Weights of a small transformer language model.
Size: 8 layers, 4 heads of 64.
Architecture: RMSNorm before each block, rotary positions, no biases in attention or MLP, normalized queries and keys, capped logits.
Training: a variant of SOAP for these matrices, 3042 steps.
Each number is 500 + 50 x the weight over its row's rms, rounded and kept within 0 to 999. Layers, rows and columns count from 0. Numbers have three digits each. The size before them is the row's rms in percent of the matrix's.

# layer 2 MLP up, 2048x512, rms 0.0977, rows 805-859, columns 128-255
104:558504473509476586545567538478407469552568508470408484446440545389513505442424505496522453476500422441478497468493478504543599583481529515560607489482490543570539433551508610538382437525551488503521590473536462483500423569541473477566526533462476522422484496554476487425525545485561457474482564468488529495519513542529428482480508501547555477400418463520585557410421431628552537481475
098:433554420546569522499510491566575491567523509448515488512553543453537568492478387470549531442446460469597514495499507539469546537593495516528586568536552569514535405571439460498541482481492539583430568549435531473520586470466535472508429522538521462479555452476419504460450523558481473463492529445573454410557573494509530565538515482519538485509510472382484553525481463546542440441448
098:530500438577508519483501450440469474632501450412429525469578528505564572527464418570504553529436566426474512461522534551604504501458572420519504490626537541466500537507510511519512532547484495429441499547438478455437454475466383484477476502524465452435525577484568476517486641470482396510524486464554560423534584559453517564553511557528474390476456513509527477605510553417533559480419
104:563539545591511541558587414437455480466466519455488489507536548460587541515531484474482556549447484483440501585480447517460528436511448495499420538449493584515488526443510469543496474428513488416475597579462481401492490469463429465539518477437547363546517504456471547478585515485536462512518532482430541459407524543561487506462477546484470556433477447481460477561582501496514402528461
099:496485504477561548434530409426479417495458435462449492469535531588526528522468482514515577511518524514485525564422472537436482585466504483476563477481438476553539483576524440418446433494390463614506493541515477481480471503519517516563576509521490440432534469551509448507517555447561469495562554429498473578508498519553509509436552469488523478497478527436484450510616395511508539536517
087:432552433467400565555499611431445438570435539504589504526533612498522535528496436342485531539423550488530584424507436531470518513467605503556500530567504446486472522552415526569547534522510449555469542520506510514514497526484481436452517526530399472472392499499418419494512425486472513493510532442452519508551533454424569559536503405511422526475559472451491530491594481519539491483500
096:534491433483410433488595465442461552484490449520487439546517495454451516474536498436447518478455519466472558489552542528501455514482472445518504448600451521518531544551502437479478479426533563426433505437536491478498428457500523531443457451488559577431548495494441697446505528548506465465571544468603534615569494482483393554507522493511523501551571537441517513520438502453469595549412
107:514433630536577486523518515541487492525581439466463437521460604537553589433472526447591534558573456546589523522518589462547528470505476459512438420519522516539465539552533549484537502537522421541438571531615465492529593564442523437536502473521462526431435523596529458514540495533525517528553483440497487543461480513538499555537468399510514619442587531493482464530486505520500455454535
103:398435454583494569568506530458586473511529495488480454476504486501454594544533491486533480531528554396588409458545572474444437440533507492456477502500505516515460440496499581538498420456586570532529501567466455492532540409394472584509509528454551547447458520511526427538554457526531457413499541558447531554485510513585475486529494515474518449388587435485539525538523485457549499522509
108:447514536501539554514575635417550562472509449506520392440597522552485435552566463571550506479479345502579535549504498539498473522470464557442486417531447508442468563562525452452505562440477478407473434475489556480581538467495559491544471499483527512492460520410456440417483484591665531549542514593504534476506406423619465404537482556556474519510486531465529393508487485566415455498438
103:560499530563555554444564548567529488556603565442588572501482562523488457461529408553568517498587478492604551528471406573453536530460501565521512519424463436437405466526530488526517434451469486552519564464508481431442604453466586454462449577440489549493489568509394458514470484635509524495527379508521464461572522517496537476553439539515469529475509490521478469526529461504483549531544
103:465498617499492505536476490481491532500503407439450508558562420415497456416542549539586523421482497459490473469562468492556551489496527486513460587498514536532549547537429471469499474496518529482577545575460402440471502511462503518492481526591458401499478581535437507436473425584442545523501581537537434485487569516483525393545529518489518522549409441388505545445515437489519484602505
095:518515513592604435552442519496457447472438424442562392542485533468499511503500414499571542513512482501435581512438591511550550456471517435500460454506529506474507429533550494454510571453525525487616474614528392475445532503417500458485605448501527516528590521455494469512425469396417499528501408463596519536542466549606455540516449537487406496530507439476430384483421456530443563447471
103:478531480470499536456484364509465603500549410562425448561509504554502471452491466535504591555509486507532461542564517472519453554455514444501477532469573519369523475528437540426537522626465523461501504568458587515540578503577477537531494472544479468433558504557464464492566475484537577485507462503556514519480554595557476448549502529471571505437544621517457516445484424542471524586447
108:521489469515509467518557483516590499421542505553517487375527521448481475580411551487499451547536496403468513446547598501477569471573449437440462539478579541524460463489444549550549578465597435477521547519505491551485427541571464579516479488487553502468542486520545473543491530513508428491497490546511522460567496511506479479551433522466440498475514556464439493542501482556565476438565
095:516482509517454517473593470430466482485587456505420497490362419497552559480532539337492541527546517448601559522445507485492515530552542474554584492605487588509469413470451482562480501569457437572364594416491546410523573571582518488473474465497521487578456527520444537590473503478550463515542592474446516464530544471611500592600515493486485516410420441431468526490593464477505533421485
100:612502505554462421479477470500566460463665513491428427554481543390499495497475462442452562496612550449499455503477456438401456516532508467549521497457485522494528461594440523515478576634536555457513488501415514506515584551526539510528481497474554472470620447539612560587542452537642452419351471530442579478483497546504437446518531548588491515520468429536521517530583499498535456530429
102:408543407551451541461490535548456427536508413345591496585494594425508572493391593523435503558479494459441487613469474542451538511427458434502410579544542443463507462541360541486485478493452425420497490486485493423551575455402504509539484437558492467510485462514491434443502492565455495540382466512414460544585456536513511554436454496538487535471490449526466505514460492516526438500468
089:523485456472521578490482455524546504477480474303511467492509495541543566444524455501510510491517416508347537511515504529598499555454462499571507546482517422393533542531544456515578512584480458468379562498500519434382475450463529489510532512462420513514540375547563467535501492521582435477493507459463537473461413455533390456590464583482501428456579608498478522533405428489511485577481
095:574450447469544570494497482475553508461478441536575490445495454516472530452491506505559515484583526528488506535558475587574572587528480547393422508419550509450421484490463501492530486418471470506523459513457482463545503579528359589483519468471646446560505453362462543357550528523492506441515422416606549518467482519552592505483521526544510525542502500465483445540596497425497534530513
093:515563573586483465492536557483522531411565391474429556597568518481619503492452501468522425552532542488526509465490539450479546556579566494467575535525536552446587573529517564379573457580505456508560420416447510489469501570532507419540509458511510396570491477462617561483572456530442478514383493568441537593509530614497527466567517486524573558532561565551431517496507507477480477464467
095:520581470631440492526446475456603529540522401501423529488509442481445524564490543487513530545551442566428452506644407522611500515501535473525522457452461493458412452498552515519520414461492556487553554486521506459530441534498555499491549453469444554439481527517478625510478477509537592531532547595530505554515522361572496536539501439527498507540534491552476523516506543542554496542473
100:456548428478488535469451592389531533466473485496507515568482457447539532503472555412493415539503425383491443480474473577513446459592512467507579509522515466485486460548551516578476468456451511515529475460500415458437445532573479451467470527450465454563580468535492554528450471458435456550614464448438468525557484563490468506440493452562564479520574390526657554503524484434504495498459
099:550506574476427559506417481532477512445576532549452410455484580487545543546593602564479403469499476453463408561442506542510554529524506465491483501425495502479555474449612553455460471535485454524516586574458526500523471495445482550488489417421456390442486364599432518411532525440486396486541514387538557551487634523499496489499524408563465557463486499413451533545559517506557551455505
107:493520494540435427395453470395551475536418433471515426437533510516405505458584615513520424495482560424522390463431462485619476524543433554507528494513488445431482484500541383488449509483472576466492522470459503488436461490464495568509496470536581560508520465480479513512463461480507492446514494419543516466472440501537522500612539522429575478406339457555545509581450482528536412547474
093:509527661551583500491485473471547505553450471544483555532546485515536448413471541509483517433502572416484449534443544527550508530540552485454501379508533522498550526452485426457524579581497516464515501497442379525549539497524539412481561475466508467530514500580496506500563453560573523474517475511458526511471595562568500484411582503524506425516540583568502470487418476481485601471471
105:507572450464555483522515514500637569533538517535522508549450472523452475450439437513514516519543507502560470565551486589503463478477508473492482504462457427531552437463507488468598427480501449540419466537552483465483578490577448550500505519479562453546511456565446561479618435442487544672531504464477464448450543517509505443498458399480531502481470486451543453552577526465507532506577
089:555546616496472444419528483523533497464474526505404432540540543457487509461528462432526507514532484472564489448460450449506394481416483413538542479446567601525544622519473545606374536474568490494468488567493434460430504572387503453465544444472511413474448541433465482421473481473493482506607443507542457524478590528506463449571459560584423566539553447437526560544485434376523572551366
104:561487520504542478489512546587537514589504492465475468485515445419453468429543550535540589470522562431538489464564434466530544545508455489505562540483516528401520535462520416493544520523523532493561464520465504421482596541485605512513428409561499524561470521515478538494499435477455487568524465419467529451520457538513503512515591487535451566500476484516522468480604517501505493450515
094:511450508463469546511516426450576555463483495559472523585483474576488556482547493448414485399532465443493395518403455430507512509498524531484502441506525589527491460557448526539544599508504382494381524468558501553544407541444613442456477379528453568497444506480466487451448499498502539528555502460477525543558586568524537657482457550465533537442509575423483513533467546438630469495447
102:526406559488502539402499504474476504517510565467549544401552532550433491410578391547569508497538539337507446554457471493493452514440412440556485508449466466406483508557503528484537532547466439506432563499520439448582511516458454488469453409552487614532490511462462446456533552504493535469577467382490534497409498542540495562513517566512442507469519444437502490507617452451430469558483
098:540558505540543497565454521567464474423546526472522513549444480452476514594435421516459478510536428477484495618435523449445505535413553513631561533464542413466474521490544433521458581619527524486461486540533556571457543453482509577492383485455503479566519487490506538510444545530497509550577491522519473528456523473485502413413532452339506544470504551534415430478455472530427575375531
106:551445549595511568510488445479535520487533547450447451394465477587578411465474549440455526556483523459578612549505391476513499559470439429534420487609563462469558459526520452531395520546477518511493452407488446532588412508545530511488509437497456374429480482496472504550509504448437549489504506456478547540508456548496502481468510468479407385450487468427411502545574366538528399454543
091:492507515513619532512434416524575573510542437527566539547449557511463580559502518517432503428579498502486511528407449544418524528612471442487403513487535504490500468512535510519481543498478500443533558451476520562542412438393487482529456467481407461465521452545471510482511455463616484456452499392545555465532535437510548401560442507483492520520463551610479529549476482526467462437549
111:501396518491504553558461513599397526506535511442444444567524465503524490412438490524497525479503487447507534567525488494497514574562527542539459450516469450481537478564580508381390467548466547434537491538624489416456587562477481525498527391579500542526428485592458481408529448581553392460485566417491553410492558461512516433525483573550508530428423520501513501470518484561563508458494
102:493560467446556445487605520427530427476411503492517550601515582544548523425446489558500531519505551556497434512526508569471411495503452527458493472483483519542495502518561548482536473466472516536479552418443537556512530614533431434568593508480477566468443414510534513402505546432620591462466509416549556478461441499522413544496555479556460520516469522495429408480495507496497502459592
088:492451506536513538564509552435455478589496483510596395555530519512562440462503432436423438406529530418563559433453495533505478471594558512519480485596512510494567501485545531480479422468492495494553516507516512478517456533449514513505580547521510485553491500381453521491482448375511515507520516529426602433459481495503578486541614519478558454400516488472594492632611455481476517536466
098:506496461494470551525506516456482464559505469519450420394558542485502566548504515468541457436531381432505493447458473447413474489416554452468674491451484598337502561526533555562489497530550453468451502442564527501534435506593461478528503448499460555434552498493445403488481550487442499523441485602547510449478496454428556625427521583620481417436629473497500552446530553516529480509491
107:499485584505582428479573516500441541443582495484413487465456564503566507509427389424550558483446531525462609545480597464512540544487550516538426494486470510514460468531471488456447492573516507492439480521451487423596588466455518479485443500452492464502395524501520524559447505564590495474526509508548467526444484510455501523474512531419451556491405517469604453531463444465450511538575
099:411547471535459517499473461510502431453525414532589502487486588422543455507524522496506498427550565558508441542537500530550538605455578497512432534480507546443378563473533583334508546602517458411531523468580493484539545443372511479520607426457412423511487539532494552463507452438549496480478509501501470515484429505484506499518437500440525441442421484528461452615455522521588484490497
095:565506481497506520491453493463587501443623444482460522424593540522491484514546425510607388549452495516516438596520565515435461584544513508424511438500552498530618555576509515568411496477544495504498513441484545516574474639549593483466550421436525472470530411474464459539491490488440503620506491506500559504574475583504489481518527533462539427564460424520479582493513455550508444515520
096:493500467500544451442518467543496457484590476509405611503494529499549440520501478472546515488498482493471640407510454552442440511481525527486524448439397479463508532592556480551507479525452476470499503476444603510548431521508476580541497392392487481506444468459505490482530480478421545542507437488468503420498571457458425444499483427477462594382459544511473475507424498526504489497541
108:546590554561476474509524503444390646558507410479441518487448422535626641542557478517496515563527429528536542476456517562473501555522513543506517480531591519473528474442511513514491506579434501517465520516489520559459469437514452501434468477412454521476517437524637484549485444502428416469592501470485488532468469582435537458505538442503475388444519483570374528530441461523428554402450
106:460520471501516410453487570517448554368518465464543439473515584531511468586490529502450458502506471512499656475533503454490478494574524538445512500497456448521497504501507523517467534398553469543478480466460488512537432447456476603445434404465469509486540465490618451525530487461511522429437506455442523453612408594439575443572507459494512478499481515557457513517580506568451526464429
110:543548435507488494485517564509474499552534577477498469551420476580477486497461520421475512445564521527567604519439404384445499498514506453460474580498443532491452538487568490518474571457409524466498493525533507471551503545480487486550535488445529473522536467477495447496502450392423518501480496447483537493475536643521535430484480428490534476405527472545561537569493554498457442517546
109:388469487457480415518447576453431507444515466481540498381508573442484574495450438454542457478495505489522521525541435553593460523507521510553565500497420545506546437476411481433507537556632473549557595531472390510502479453497589557491445531439507518404490492548478425535579484490477536481439506498517474453593597492487510459503441521490481537484523452492467509398538487578449451517593
107:503572447547448573470500500512473491509571463503504406484435541462562617585500563448445484585473536499507540475546503532471444609454547529556521542557452360469416512527575568437458544554459617588552457418534552472601551504581489542475494507469482595433424491537516486536481570513486419507483477502506550507541495461508447587528531438523551480376456471476499424521527626561507500511498
104:599531478488546522529559555502484534452600526561548537490468504524472482493457446551522451523421559468553464443501520454577605478560487493531493538462443370501456483519444545442589499470540500532548482489491475342506598584504517468456531494457396435501503505424485485500518408506552528435532493495523518486519561550549442519599509518505501563503472463549587521437547454477382483407470
091:476495477519399460489428546535415529508515477458580469517359573491619495538468464524532469622427419539578512544499579446453462450487483496498425552498458480542565449460414496521463485475547475492435590489496505462465433520546565437518510433528518417587592484528501531509493443436574567531447441497512480467457476453556600579511413551455495469411491501472500535537443623363461418580503
100:504544495527533536507403553471494383509500420456474488555454551559498471530449537488460445503426441495472394473556457521560472505433483458447520500624628572518456452453486512486529517440534503571529484403564559615529530433554478517542507498541369434514535456489462525477570376520546503491590495467535531403478532440531547461513482492602518557595522555486527437522578424520442447541491
102:441452556594469559486571435461473495508577506517465572487479476552532554495490519499502486554559558391516567544463598500496474595537483529471483517533488426478445495572430488487480447423462470531597606440541476550566432495462493549506550488508453464487547552556571532551483546530529492524494502486533541473525475416531546540636474532472502513477507560523444525621469479510500546514468
105:485481609506602515573418421472531542463531498532483462471429514448468481591574473472514512541485531392473520549558496490578497484517502455466552439394549480512444494564492495482607512427555503597487419510527462564433500468531474583489532471563565481497476515525511582536452455464513540513517528512437426555441468547511449541489504485488444570496462500483518573455540513546471477487475
106:515481477493511598477502424447565447520548524390603588529512566495560526423415481547567452459575487552527494489492506472441509474488520516479547607482562509424444500456517588484420493483511431517519436522462475515553473545526444421543534467521418501541451474521568411544416579515520496496577516505429490474514549554491473530573563481468578461432586507552566424633527456549520455499462
103:477472462502505501597470479536521494484528419576548533531514430519475498405440526518477515549527427405594490512443389374590448531476590574550466472507501383409425521544488558481468592546431482455603472528518469448351501508544552450345465466498520553405472528627511484472498397425470538512458508532502669585467522472550549505525566481491589500434484443503413476465429489527423458497488
104:516528586412488570451487536475498494435497451447463500504507497571436530456542476527550457460442436419523441482505482527563438492499489463486543517449392469563452563491473560465438481530530546476583541498480468476532587537404392527485436583516546565540503338543526503529496431564498425641585487511481475420471601503502482595395483559507476465584581502511449537494487494465514495430496
# layer 2 MLP down (transposed), 2048x512, rms 0.0936, rows 805-858, columns 128-255
100:587511437475454485560479461456514462523520510517508549436505486509428502506615599504585483473505507511516501498534457399547529528524428438544550536446432506455439489442471550470576404427594541427578465491519543550491543573554496396487567453474499562469466596489457380503506400493439457432520538541556561497471522443531482532480435529578533477500480473433539507480577385553426464457476
098:498536401374605528508495514490494505570562445539506513473467611456569487515538487496540549495569538519474539474571474470472518461504493459484411501448523521505499522536400484490526537513442491539525471526542576493430498448454533522589603552462411480378585512546513396533385440554523540545573459486426525504521417452431569458545473450455473433572435455411508390486511500531467449505531
099:445549546533399439552397572528636507538556574495539491406534470503456549553551556483502451590599593423490570528545437450590428480457575498453460478557568575626528436453499511442514605464518627469546529460439516427474535539497488475480519483476533532493511502463507469519489484504420529482509573578497452544463506517521496599524398468566519491609470476486489431484447510408536520549511
103:494543506471394450475519507464484522540491466448464580496612469536505529418456513399425530529554507407548506515493505556488519499538502468521487459418534516513525503517520459506481554484524526511510424428495502463481488540572415471508499502430497555480502520445481458529508453498423394485379438474348464513528497568457536398443550475425600567495384538428463482478401401561511443523560
097:513457514435494511479529439482513410447556466462478473512451528495432482458426572464460467561540506482463499452502532442512446539529526486477454578555440474423512489536511488515501477393426425558449487526411502565480532527450652537601498542528410481519448534483469482433503571574492451481550520498452579468544566566497431492418487470455548376555528504497599605408485473555477557500492
084:384575466539497509459468509425548539497477555537483502505452532484598449527485464509542576512480584405457517512534494493541495615476530519534559504510474603465530381461495522506436473474442496440472384514472464481508570488518534552538422421482441576579565481514490492505598538556536477474457611473604487354505476462466443508476477429493464469485569521476445462473436415566551505562525
090:469447481483528445488489547470525464493513466523522417482516495462487490568525448503409555521472410447490506480465457470437561496567487425553484527458483593487539507571470504489510508527579465384544381446470514474489408433466461620530493475491535471519562470550493489494434531499518468525516500488513544509437497490508446418472534504380519477531557443391588537507449467452550596537510
108:525433529602504527524462400402462502520411556528475541513547574479429595520554504511543486474582426438440430495536512460496638590473559510489488426556521534471386439450500493483494404511442494485558529591583469544533469624508412534477556494465408446429463519522482513568523515493550429520429503501439543492497544426533484564553570535498430456458436603519399478503441508506531399441548
102:458464431546508533451469442481534491457500507522533522533513543555445573512519421454499414536463474573546516441468516560487529540484562484589471452451474462542558464536542548491432377543490522623498479506423502487486495572496543524486517454530521584581498525565521508563578512431484470446512540479527578468572518458555522494488486569468569513468468381476536629448466430490513544494396
100:509527481501445555559393517580494450479525514445593467485491475618556515477544546460428460541418481496512548543469561471524576463455497545483503404454518503473436509540566489516503379475484523538516463439488598510456454460560578466486497476409490518550549456471498531493516536478546548554514531602497455481499495536445552541377500532548480496541495454472529439575586583519461467423517
103:528524560476544468456436550496423500505518453466546454498501422555470527441574483481558530463446551476615464466470477571500566567462518453474546554519492461522495531578483481466517533437568456456515522460606524524449520400559621556442464591539549482568545562377430484503454484577498475554600413465444510459421462416525569509579521517500441552455552453476496554526493488505505520529567
100:487543395486562446491442522487422489604470505521367470490521527615466526490563387473506501540474520607503476560504479403477520530532460432513442567428521521467437510470474399602543512545488590529534449523424492527531500479554584516502484462543441470427503498444504428502445495471472504578471466485424504520502483467599492558550581385505564429575486485516432440459519498493403429543435
095:549410534394456444548510487633569520523508443401473551419512493565583526485490600594488447521383545448450621499492472563425474535444517548542505487411506558492534524442509499511474389486458484536529378462547574507507494488446515563551475443528549509462470467458520547522497542463402553548441480555541556500527552462613514561530575491463552555482470509550487494457606480519457556493540
099:548445475558459479477565461551495526541505510490577527501438482473477472482577562514512552438506382515581420538547577476496358515499495357533497493563448483527459489528463510440589525456435520511502478561450531464500625399536533464464418483464484512602519610479569444441408529534475446395476415571482598460496417495469543479470473503458511472429510496528528484443513504425542481570648
108:555534552514574457583446436538595370593443520480549544544519580523494450571559497401576500573509548461443552430512456465507509549513511480427502566488578546504516466558434516495442554551443530524364504526483556479444478483474483455534455609524550502413534534428530563484506515422438546478507481548514584548485425492452475511499506470454393577482496433517438447570455552471518532490521
095:561462553434513571459464531533466491460451487571476518538425552395524448549516410484461546486520517483533520504639590420477522551498408476524551518476507555438464524597539543569446586445554475473578470541486389555456488477482447528570433462548497519532567488381456426496487466438560544565454511593460547454503484546511422528526464375518552623511539513587477505494513530489461493493483
095:476442543510475486508487352561505473478572444507459463491468454540458444475490444521484545485463521518543470470594461454492500439566508531518498479520439577530586470486505515513528510490466449433503519548523469618510586553467562411453500499473572521500515608453524512484362498439525499445566531486454480503544539513506410637531560463458431528508496477536535429567583544638510433394519
102:632543463554495501490459460413459554512550550514412554520528529553499535475389545490507454506471572497525419518470491417558527463530472493517631496518272523522494585470402489527547461539415534447478553482503487455550490431572465515457455525528555561506529480453566392510493468549439504517470409404488407560575467459511491427482507479611429455528521522518443440566499436626523373494608
094:408480473414536456476474497498562463523475502446491514571575505520505544510400570465439519537533484495457498529548504479438508562505529460516555448528532439598457468584605503473521560494547519581501559467460510510439496515490513525582579562572426542493567550562590473524494520530496415462463466486530462512516503439524522511543549548576491499509569558487542502430511512493592403461539
098:605509485467486398539502481557556504436552547373592538515522527434408538528490577498540444472434506476523514555522490539596491494578478488525446479538479450483537480466525517528473567467494384549510396496588519368473574538514537504485519511475435407427491430451580551481552445469538561570417518506632592522552452463495495509431458492559499435573340474410460355516544520507489471510519
095:516439534452450467542521436454515499420574499519508491468509483481518529413438448506450441485454521481419506486424464446524524512492487545552483648517491458479466586396440387456495502545528460523489469470449518501524559504516543514469505469528419471415530440462525473486444517478437548565486528566482539571421522525523547450477466441492534488443543512430490419490483482571561515484505
092:507461522461506508545592509434510541461446525517480490405443492489471509500559602525483529446531513523447534524422508509546599501491485609572502394599558494507479488505461550508595550485482431416497454501505523517509500541516436491511525425422488451478486485574576495434436439506536557459530559410513574436532535460404543512452489502558619470529501478473551470443440436578508463479581
102:484468524529570582539507556491499525411474497581533476451543503457521470439526437533502447541534502486518384510498555560497479552488527417485510424471467531513434440567504472490472507546397556410439494519472556509535473561468547528462482467512545522406489526389434593497528530536527468535549507510484456501480558617455468566493522520525461513544511539588524478573520463484544506522470
101:479511501506368589498458502517536508389465375609478600423503561502539526521628480481531471523454469436461453524486551493482592504435488532463477557480460379603533404535512576451554504531589531443424500508431494548517549476567613546460479507393462541515578457530497497498514484501470418451516544503572488468535574463472577502579504404424522622393451538462477466540425567616551567555526
101:471493541557481534378437464445504479499550497503467554483531448610508517473484460455561476544446505377481507437493590559427458522513525523514575459493532444478576550570504497655496483495514493458543484483445620494522489543523415510513437482523546581520456519502491544496602461487476552437512417573510555496462469500470476580490509514498387645565476356462502433437556481429533418555561
096:490568528551508474597424538480415472471507507536511501410462552520558489519523459476427492536542445546421495466574426556543530534536432519492505508439414534496507499493522423481463571423508451420461497433487438581466557471505465459501638570436505447531491607500530436505490506531566508569478405458577485542409518451460565566484508451587461457598444571496518540453544483419545429384440
106:481508549502615520576512528600484463441496476525570485494426456580430580493534538501557477545497520501642510466601563473378459429482595474612509502535425550557584502555515408510425496462454420466489579492522473351528563509495516621570523564555483486492484490541379524418513535464562527524500515415481473554444463572521448520551578509585585452569551586538516529443485544544530521452459
090:587517539426503483471484521533547447501474564483521493481528460509569533456465482467528591498525531453591528526481443547477438491454461544452429464511518537500424527488511459488543560516506530579495460472464518526469474468477467524479512538378487502496497563526413551508482462504463553462632456526554509540474439506454477505476469409459471515491526493438451600511472465491476511584563
108:636562496440558491507526544538561451508556556527569505497580441426477511554501579562405539542615543477465429483506410512445539494431528549550588484498439475453502454474503442574446488463483557447476554501492547526512496591489492534511557522592589481595581464421493517532557407484501574455496489500561489606522412472547436515427564605548478499489563492428566509448585483441541465549435
098:430441451513546588573543425496599514416524489564528545565400557455446518490611390473491510457482514466534475595543477516461520575475496563515485484503469485570503504490359518541599522452485450455534513541455502490571386504385567504460513435522376507490554543525538463463510546506415528502499436507577491458529547513529527560510459498485545422583541530445556482492427466462555474436442
100:478484568570475416545539516419450546507506523535519577419514528467487514417613583552486573430513542433526481491544456509506453572440449478484554541486530622536494525548550516455426561360547507413547497448446425430478517524557454553544507448571538506521592456404463565473520535563530479486445430485533521485498431482496416562515513575567534526495476422449481472579496499512499534463469
091:540507531410486585530503529392525530463470467425468468432411519507482476504487563438490550476507545524445482402508458499498488515511509409512563497590466549519506480479473560412476483466511524541585542467493551522534459516473431567546577425517481496536514494550469466470440460489546513585482508544513536480491460448565475555428494492506468428424521438460551493475512480593532517492513
106:595453417558563482512520428548494542455487539431476515474591527439524461521475522507522547478476432534489519544617488406555516511487513496509517527442574476476499569501490530464542485556450546525574457451548503485443544552476515472475469499505547627524478487453453483537508472489490591503444406484443513534430576537513503361373451575462474576530488529518465493475529552516410511536499
102:504558562501505389584495413525450544572567466477543473434529464568440533391426564542467503488491474596535525452457518591537556627518452517565566524448558519543482443515439514503546488486502442485548422450494495523452568472494516454475416491458486572498484532600566521534517453439476431410469516494476541500479538500535484460490484532507528526500539514542526521464552503463482593480460
104:513570477464509495534387473557506559483466473478552542539535430505515460508449509513484508459531533524542562546489541523498491621536544464532496476438509498522497489471467590480504494511542502455458441477505606468399511507529482586557482518569501627537489488557518426575484496544553466433504573478520403407420522429521564469558560514507408516506472608478588528499521569531505574478493
109:504456511504522475557580425502475503555411512496510512448520433488515561536418513500476560490475458511485535513436423457475440509533505484454420513425524416592533459534487512469450554529486594424436510516459556483616553539631561465534460483502566536611451456308457437508495619460500492544472553499452531488452448561487432423533497468542467478482509431497457500479572488431524494565460
089:466467437506446506580492461531532420487614556470601468507435461558500536452515620514416490498529451556574491397503472428474410519518509593485433410709535460522591537516572527424483435474383480512404468456447553461474518536469477488482425531570568511483500525528471604495497505401422502457524476450492524386501511536467453509525527547467549534531515468484508476498459508525439424450564
103:459494455524449540621515525500519494547500499482475518381412517546544549409545448489565497462508375488480441531533464499501503448494441450510609606396480551556425451465511455533461505474471471540515534497468624505517509503482443480447514504511489590549585497505512459493588615517411587536378550597510523453528503526505487581484429568518469485455529468497528527444510519492460456512372
099:606486525339537564541505507517441539541480616443458442412452411420468514502533497478607427517509553492518541469449573528529570590536470506563423574458408495474529523467403442498539478563486555542597486500411571526508514503546525539444417499484514509476513483491550515491490573459471495529542550375483452597519448505506418531543504508536558468543479507520558522487584498500558479405544
097:522538501495483544579485523592517504510490562540458469487527544533405471518569474501458477467519435543410488479441485552476487485462461527586525438573457547568513503593515514469574508510545494510602573496498482539510498489419462407402508451437493434521476490540502483448515448493427511505518467585529551526507402411504536413503451494480549535522436487519437375494407510522477493395517
103:481489464496494519449469517678497588511509528571531553476456589491561483488480521561517527521441527453483379487526495512500466463532539502561465512459508518512565638448390468512481646523485572421469495461499472491540569450477561490516512512479547406527495534484461449494561572521579512547547468554517460527400531432523542447512488534618472520473417430519482515596492500532513536417469
104:497457616487489560487481451483565461497486537443488520519553442512496432530549377518488408534526517484491491417423552520473492389490437522498550424493504555469507479585466416486574525515484554592521490489421570497527518418537420520521531503491479496483524523399533407503575574461503515601511503419435603428566490486529400507525500462492518416496539534452517428511404540486554475531512
105:559504491558524460480521533528467539473475505439430537624502510565652483521494541529540412568532429565547510494536562457493502568477456491503498480499491492466489557477474588555441511523471565486497520540562543525476545404601505516611551469456456535551505505474477522579509418418430510531455440499575451498488552499501555499514560481429480512520535513556568492449485509493442524486490
105:367486497499498482434567477453434529468539469528604563545533416512560548466579484565478491444479462425570638484534566384613492557548510532550517527541514518497555479533523535445469486445493421389437507526546550496437505523497504529535546440470529465537457496435460556531461473487542516481488418494394578481515498489475559501420511466471468455510573448551499505552572406521458460525512
101:405476521466510412582469573522476509498515510540576511520417486583500569461474490464460555437494490534475530442454507573466529553553498407491470321519517575546547482494546434565432602499441506502586573530503506497496457527425473488458588499450431524501489499513427461449420449444464519417606528514561547527508488455532493564599540430510538486533484537453556458434446414468492477400562
110:552511504424552426465476525506507504508483482397441454449528533528519438600461459454405519576488549491496551458513417545619488575487460491518549588494428496447423527463557483486473541493495505549586542498459480648436594573510474526502559460539538501515530484464459602567441574540551505330580501521524469513599484515436423491427456397496479427428488532384496528520590540578514454402549
104:483531492577545481598393548475517453400451620537501404489495482500502490428471426474466508565454412506433524571577529444608455541608525521531489529458548502377444505490503515508574458494577528547479504537533534567428536420552505548534443517538527562560468532536471476495509442541511519545507505497438396356486534520545458501464520482411580565655428465494518555505469604534587531546458
097:477473453511562487462464506461435511430552472517488584534451488498465537459488452461517517537484556581552502501469526442517498478441449522536527529520414484541477445460561459501460448588490514496531491540451470458462445464484453524601539492569480536515528451433509450545518582504508511440522404457546514504503484545441629478515491537539463464512527516488586559429536488578483564462447
102:550489522517483458522479526593464491518505464507490515522495497529523495522548525484486538492466480583454491524453455495469543424498563472461544491530479602484504518488458467513512459497488514440456586528552571410464527469502451525519555473462566502427531487509478546521478491486512497530468482510512498494447564525506524454506507503471521440540526519473458496516488465513547527521455
102:557491396516443494530533470483473449407531451331568628529482555591486507520472517528493549411538502410482513513455496480471509528478585535553503498466443412466564496472467481445507410547499579505519425432513463469479478522599480501514500572561556514468490528491489525470510454479506499487531532524403605559521444458524576490528543435663503475510523533468528473503536524485445507554483
099:417449560534545455557445491574524491552512490449497562469402559539550477529453484541487541503469556480506490534541583498608580449434489529526501581470512409490512494413482556599529591449572568489531501535546548471592537375510519449495558472409507519473510524553556508381467539493513516539545477603566546459488463504427427597442509564556498505551492478539545583440564439521498612480461
095:432510501533476453438512542599475540493499522523519498455492487496585462449457441573477565467588493553397398511527545560506460531404593523462515492495476569479510630462500521512513446513448513433500589510465516486445527518488514458545468552526528507483491552478482555524495570509603529502517529556480475500490483464510569540453483490480596503536564434528506577578492451497455558541517
110:497517579494474554505522515614523485543516476503546468475478498417532516530532499503508433398505439522547552465460507441501603447516520563497471452439392501464429495551455525457527526414499418523618480524488524544497399490575492526477383511608478443531466515483580543492501506514535519504537506466564528428519515487440559593483419448555530472509462486502463513398517584559479508500475
098:502463468496623472547562561454479488527455511497452560423487468564514574456490530509480508524509574485549514485510414428416508562601500492469484441467469514478562561468605479491462459524574502453588487522441436521484455475563518516496549406562583494490394487474485497544533484489491414406449393507586465477495504429460482504552451422533464589512520476512569447435437459494460476528504